Each number is 50 + 10 x the weight over the matrix's rms, rounded and kept within 0 to 99. Layers, rows and columns count from 0.

# layer 3 attention key, 960x640, rms 0.0367, rows 218-243, columns 384-511
56 64 42 49 54 64 58 59 52 44 40 63 54 47 45 34 47 39 24 40 69 42 38 65 65 48 45 33 52 32 51 38 49 69 48 35 71 54 61 57 54 36 50 56 57 35 46 51 55 61 59 55 60 31 39 46 52 58 43 59 37 57 50 51 42 40 40 43 46 32 55 30 43 50 54 50 63 55 55 39 64 50 51 52 54 63 46 68 53 54 48 55 57 28 54 63 58 27 42 79 49 57 49 44 46 63 33 44 35 29 50 31 69 44 53 49 51 63 60 39 59 51 32 37 77 58 57 48
46 54 52 49 69 60 49 48 44 52 42 63 50 30 55 59 62 55 43 44 36 37 35 48 46 68 37 28 53 43 53 34 43 51 46 34 57 48 61 56 62 47 56 61 63 47 47 51 44 47 62 44 50 42 37 33 59 41 33 58 36 56 31 33 51 54 36 55 57 46 73 50 52 44 63 55 70 48 34 39 70 51 49 55 65 51 47 69 61 32 60 58 41 26 69 49 44 42 41 55 32 31 63 43 41 44 41 62 61 39 45 49 44 39 52 60 70 56 56 65 57 69 53 42 67 55 50 56
52 55 46 57 57 60 41 48 51 48 41 59 41 53 40 43 45 32 50 69 44 45 60 56 60 39 40 56 62 45 50 52 48 56 48 56 45 47 66 43 61 47 57 41 47 39 57 52 48 42 37 51 54 63 62 45 56 36 52 51 68 53 52 54 64 61 32 50 45 36 57 44 39 66 54 54 45 30 48 26 62 47 52 56 38 51 70 44 62 55 44 44 65 51 37 48 58 54 72 34 52 48 58 49 59 44 62 57 51 62 55 59 62 45 60 23 56 46 64 36 49 50 58 53 47 46 61 52
47 51 54 33 34 42 52 48 41 55 53 53 45 58 42 45 49 41 46 62 39 47 50 58 58 42 53 56 54 59 52 48 53 54 57 54 51 42 58 44 30 50 45 52 46 38 54 57 60 49 51 42 63 58 51 54 42 33 44 51 47 54 67 47 63 73 30 49 51 49 50 39 46 68 56 51 45 34 39 33 60 57 46 53 40 48 60 53 67 54 48 44 39 38 45 61 56 58 61 31 48 45 45 43 52 51 52 53 47 56 57 37 55 51 40 35 49 61 38 34 59 57 46 40 54 46 58 63
35 49 41 41 47 48 55 52 52 32 38 44 54 44 43 53 53 31 56 29 44 55 50 54 50 56 58 42 43 46 38 34 55 40 50 56 56 23 52 56 42 61 48 46 41 50 48 44 51 39 60 25 36 47 47 39 35 56 44 39 49 56 56 70 55 77 32 50 54 41 52 54 65 54 40 39 44 51 51 37 62 44 46 43 53 53 40 65 50 42 45 58 48 45 63 57 48 64 59 74 44 43 54 29 36 58 55 55 54 46 19 61 51 43 60 42 49 54 46 58 48 58 41 31 46 41 52 45
50 37 44 66 57 55 46 27 55 31 55 62 54 60 45 44 32 37 61 55 57 50 62 47 43 57 51 47 60 41 30 61 56 25 63 38 43 47 53 39 38 64 35 55 29 51 45 58 46 34 37 75 30 59 58 52 39 34 68 46 46 59 48 53 56 55 61 58 57 75 55 64 45 40 55 30 41 49 59 47 45 18 61 48 41 56 41 50 50 70 48 60 52 83 42 31 54 54 56 60 53 43 56 61 46 47 43 51 31 66 46 61 52 21 53 56 44 66 45 39 34 49 47 37 46 43 55 47
50 57 53 46 46 63 42 58 43 45 34 53 36 62 57 55 48 54 39 43 37 52 68 43 47 45 64 43 52 43 48 47 50 55 51 58 57 48 49 62 48 33 48 54 53 48 40 44 50 53 57 42 40 41 34 55 55 46 49 47 37 55 52 53 44 44 60 59 56 54 49 48 41 37 43 47 45 61 56 61 53 34 53 37 53 57 43 51 48 34 65 64 53 46 74 52 43 50 66 58 62 51 61 43 49 39 56 50 47 41 40 39 65 65 39 47 46 53 53 54 43 40 46 50 36 63 46 45
41 33 44 53 47 39 58 46 46 64 61 46 71 44 42 41 53 45 69 59 55 39 50 47 33 52 43 49 66 48 52 59 53 42 43 51 24 48 56 53 44 77 45 41 50 51 55 51 64 44 33 56 30 56 41 44 43 56 69 39 47 46 53 46 45 61 34 54 56 65 58 60 54 53 50 38 62 34 54 34 57 53 64 65 50 46 44 45 42 40 54 42 48 46 71 31 36 62 53 54 21 51 54 52 59 20 59 67 50 51 32 60 36 38 25 65 46 65 40 30 39 28 63 39 56 37 54 45
55 37 46 74 45 49 58 34 46 39 60 38 53 61 52 52 25 44 57 53 52 64 68 48 40 54 56 45 64 64 45 70 48 41 47 48 37 38 48 34 36 66 35 49 47 46 59 50 55 42 19 57 12 47 63 61 52 57 73 46 43 56 52 49 61 47 59 53 47 73 50 75 54 56 56 34 54 52 52 45 31 28 72 57 47 47 34 52 51 55 36 54 66 69 53 26 41 76 37 65 37 57 39 61 63 36 48 45 43 39 36 51 55 43 40 58 42 69 48 52 36 39 50 39 28 37 45 38
54 46 41 60 34 54 47 36 37 44 56 52 60 53 47 58 25 60 54 38 48 46 57 44 29 41 47 46 54 55 43 77 50 35 58 73 32 29 56 58 49 69 45 56 51 54 55 52 70 30 33 50 48 37 48 42 45 45 56 63 32 54 41 41 50 68 45 55 58 58 44 55 46 40 47 39 53 62 46 55 30 33 60 66 58 65 31 50 61 47 52 61 52 74 42 18 64 70 43 37 48 42 40 71 54 44 46 60 50 42 58 50 47 42 50 70 61 53 41 61 44 30 51 54 20 42 39 56
27 42 56 44 49 51 55 49 45 46 47 61 54 54 65 40 52 57 49 57 29 37 53 68 51 41 60 46 58 44 51 51 47 47 52 39 51 42 55 76 67 53 21 60 54 57 42 40 50 47 46 57 55 35 43 55 47 44 32 46 38 66 47 46 50 65 42 49 45 37 67 44 56 46 64 55 60 37 47 50 61 64 49 40 56 45 50 50 38 51 56 47 50 52 63 68 37 45 54 44 44 45 41 61 47 52 49 48 46 48 60 44 30 49 62 49 56 41 47 47 56 75 54 61 53 48 58 45
41 66 36 48 43 45 57 62 43 66 51 56 64 45 58 50 57 47 43 52 55 39 40 51 58 66 51 61 52 46 50 44 52 46 53 68 55 45 50 60 46 45 46 41 58 49 46 57 70 60 75 48 65 57 40 59 61 46 45 50 43 29 56 38 58 50 46 57 50 35 61 48 48 56 41 50 46 39 54 49 56 69 26 53 58 52 53 55 37 47 59 59 58 32 52 74 38 48 47 36 28 51 67 45 44 42 52 60 57 51 38 58 42 57 36 55 57 39 59 51 61 57 47 57 50 52 61 63
51 72 32 51 56 40 51 54 49 55 31 55 72 51 42 55 51 22 50 40 48 50 54 60 58 62 47 60 49 50 40 59 57 54 46 46 39 55 39 37 44 33 48 48 41 36 60 33 49 47 45 54 64 53 49 49 43 36 43 38 43 30 43 45 55 38 28 67 52 52 51 50 48 53 51 38 49 32 31 38 68 61 53 40 52 47 62 53 44 50 45 48 49 49 60 76 48 56 59 54 55 60 62 44 51 55 67 44 43 53 44 69 50 44 57 48 53 56 64 52 79 48 36 55 66 58 59 54
50 53 52 60 47 47 20 65 50 52 61 36 50 45 49 45 50 53 27 50 56 64 30 60 52 38 45 59 56 56 42 56 46 42 45 50 42 42 29 29 60 40 49 58 42 41 57 34 26 58 65 36 48 66 52 59 44 47 54 47 63 60 52 63 38 39 53 35 52 43 39 59 53 48 46 46 36 57 62 46 28 55 54 43 47 48 44 62 62 63 40 50 53 41 65 53 49 43 26 40 58 64 49 56 24 45 53 52 48 72 67 54 54 49 50 64 56 44 59 56 39 46 50 38 52 43 53 46
33 42 37 51 49 55 34 37 49 62 47 35 43 36 23 51 57 52 50 55 68 50 70 68 26 50 46 42 61 57 51 59 46 30 50 38 52 37 37 52 40 62 53 44 57 41 40 47 48 33 39 58 33 69 57 50 45 45 52 49 58 59 50 46 42 78 51 56 55 52 39 36 51 26 39 54 62 54 63 52 47 47 59 52 53 55 49 49 45 49 57 42 53 63 52 30 54 56 34 43 49 69 27 68 55 37 46 55 38 54 47 44 54 56 34 53 61 49 39 38 47 57 44 71 65 55 59 51
31 43 49 47 58 40 27 48 58 56 35 52 49 59 40 79 67 44 54 55 60 53 43 49 56 43 63 55 36 38 59 70 49 66 64 47 44 46 48 42 34 69 47 71 47 74 54 47 37 60 53 54 44 41 59 56 28 59 62 45 58 47 66 67 34 51 36 66 65 45 50 50 59 44 65 58 44 57 36 46 59 62 44 62 51 60 51 53 69 54 40 42 41 68 48 53 36 43 47 38 52 58 43 63 47 44 41 38 52 49 54 52 50 49 54 51 54 60 52 37 56 58 41 64 38 67 39 53
56 48 54 50 43 54 47 32 61 56 59 51 61 43 30 51 30 43 42 59 68 43 48 45 39 71 33 44 49 63 50 47 42 36 46 52 53 57 59 50 46 39 58 56 53 41 29 45 35 44 46 64 64 41 54 50 48 50 56 58 66 57 48 39 68 67 59 41 58 61 55 51 45 41 37 46 46 55 48 31 55 39 57 42 30 44 54 51 48 51 66 55 71 47 53 48 58 58 48 57 54 44 63 45 70 52 57 33 35 54 37 45 52 52 58 45 63 36 48 31 51 47 48 47 66 40 38 38
57 63 55 37 45 39 38 48 45 42 48 55 55 40 54 56 35 45 51 43 55 56 44 56 44 45 45 50 62 39 52 60 44 41 33 45 42 49 48 40 63 58 47 51 49 65 56 55 60 76 52 44 43 54 44 55 54 45 58 46 43 46 46 46 42 39 45 71 47 44 51 54 52 55 61 60 56 53 58 64 49 50 46 51 56 61 54 50 62 56 47 44 42 44 54 56 56 58 35 46 42 49 56 46 32 50 50 46 54 49 58 54 58 53 34 44 45 41 51 47 56 48 58 56 54 53 42 46
55 42 57 66 37 47 35 50 64 64 68 67 34 72 64 48 60 58 45 50 59 59 60 53 55 45 48 34 54 59 45 40 52 56 49 38 44 54 45 36 36 51 45 48 45 47 49 53 50 63 34 59 40 43 39 60 54 48 56 46 56 55 59 48 62 48 38 35 44 49 45 57 39 54 62 43 56 63 58 51 37 58 52 54 46 39 67 55 45 65 33 41 48 42 64 48 41 45 53 41 62 39 50 50 50 54 62 49 46 44 59 29 63 51 69 41 44 60 51 55 50 60 61 25 53 48 53 40
45 74 43 43 51 62 50 59 56 46 58 56 51 44 62 74 51 35 55 53 59 44 45 34 50 65 62 42 39 41 45 54 55 71 61 57 45 49 38 45 45 61 57 53 41 41 61 55 48 49 68 41 39 48 41 55 46 71 65 40 53 43 70 60 45 51 43 69 58 64 42 58 49 50 53 41 50 62 41 51 54 47 39 57 53 69 66 44 41 47 40 61 44 47 36 45 55 57 58 57 49 47 64 46 46 50 38 39 60 37 48 43 60 47 47 44 63 48 65 44 47 35 55 45 54 74 67 57
53 58 57 53 58 55 70 53 48 47 35 46 45 50 50 56 77 40 34 32 43 38 54 46 59 51 68 63 52 62 46 48 59 55 46 52 46 45 33 55 44 30 58 45 59 52 39 30 39 41 56 50 52 57 53 50 44 49 45 60 57 55 60 51 59 34 58 64 58 49 52 49 44 73 39 45 51 67 46 49 47 25 40 55 62 38 39 47 44 25 43 49 43 42 54 40 43 51 57 56 73 46 47 31 37 70 57 40 49 67 56 54 30 55 47 61 58 38 32 69 51 47 42 52 58 47 41 49
29 54 29 56 60 53 58 42 29 67 56 33 60 47 61 61 55 64 41 54 42 46 61 61 53 47 40 31 21 60 46 57 64 53 70 39 70 61 65 52 57 30 52 33 60 35 50 66 53 51 52 36 68 53 47 55 36 38 36 85 53 51 52 53 62 42 62 52 43 57 50 32 56 39 47 54 50 39 33 51 56 59 49 46 52 46 56 34 45 44 53 50 38 48 48 43 51 46 49 27 56 65 48 52 44 58 50 54 61 35 50 33 50 72 45 53 38 53 54 60 47 46 42 43 48 44 50 51
63 32 58 69 19 33 31 46 58 34 36 70 42 37 37 45 36 52 39 59 65 62 44 45 67 49 49 64 54 53 49 48 40 55 44 55 58 53 46 48 58 46 43 63 43 51 61 51 47 53 58 70 36 74 56 51 50 49 49 21 45 58 51 61 44 53 67 60 35 55 47 39 54 53 54 61 42 33 64 55 57 55 44 35 43 46 46 54 40 63 47 52 54 64 39 58 62 50 52 47 46 28 46 64 39 49 31 63 41 40 72 52 59 29 48 44 62 44 54 31 49 46 43 48 58 54 50 52
61 36 69 47 53 42 27 38 39 51 53 53 52 63 61 48 62 56 54 58 68 54 56 46 35 58 53 42 56 40 42 39 48 37 41 29 48 43 60 49 45 61 47 47 49 65 61 52 67 54 52 37 40 66 52 49 51 34 38 45 46 48 47 63 41 55 43 48 41 50 64 47 40 44 60 56 58 45 52 43 47 50 50 61 53 63 44 58 55 55 43 50 49 57 49 60 39 35 43 41 49 38 37 58 43 45 45 54 30 51 44 62 52 45 51 59 45 59 45 55 49 65 58 41 44 55 64 58
56 53 53 59 50 57 43 37 38 24 36 45 44 44 52 50 58 48 63 49 79 46 55 50 44 57 57 59 46 38 58 57 52 41 51 55 49 48 45 45 47 64 38 35 50 47 39 56 56 50 39 60 27 51 57 63 43 59 45 50 72 55 50 59 44 72 42 36 45 39 44 40 32 32 44 55 65 48 64 64 54 30 52 60 39 44 38 61 42 54 46 48 69 85 52 50 50 44 52 67 54 57 48 51 46 43 42 46 42 58 44 52 39 55 40 55 37 45 52 50 32 64 43 41 15 51 59 46
54 58 57 59 41 50 57 34 46 54 25 58 59 44 54 35 46 61 50 47 55 60 40 50 45 50 51 40 42 47 40 51 40 53 38 55 59 51 40 60 52 65 36 57 48 57 32 51 63 31 54 43 63 50 47 55 45 31 45 66 45 45 56 40 53 56 49 53 38 48 52 57 62 69 42 37 63 31 33 61 44 55 40 45 58 55 63 54 43 38 46 62 35 56 42 48 56 42 40 41 39 57 50 42 52 32 62 44 51 49 61 47 43 27 43 56 47 67 80 41 38 51 62 49 46 50 51 50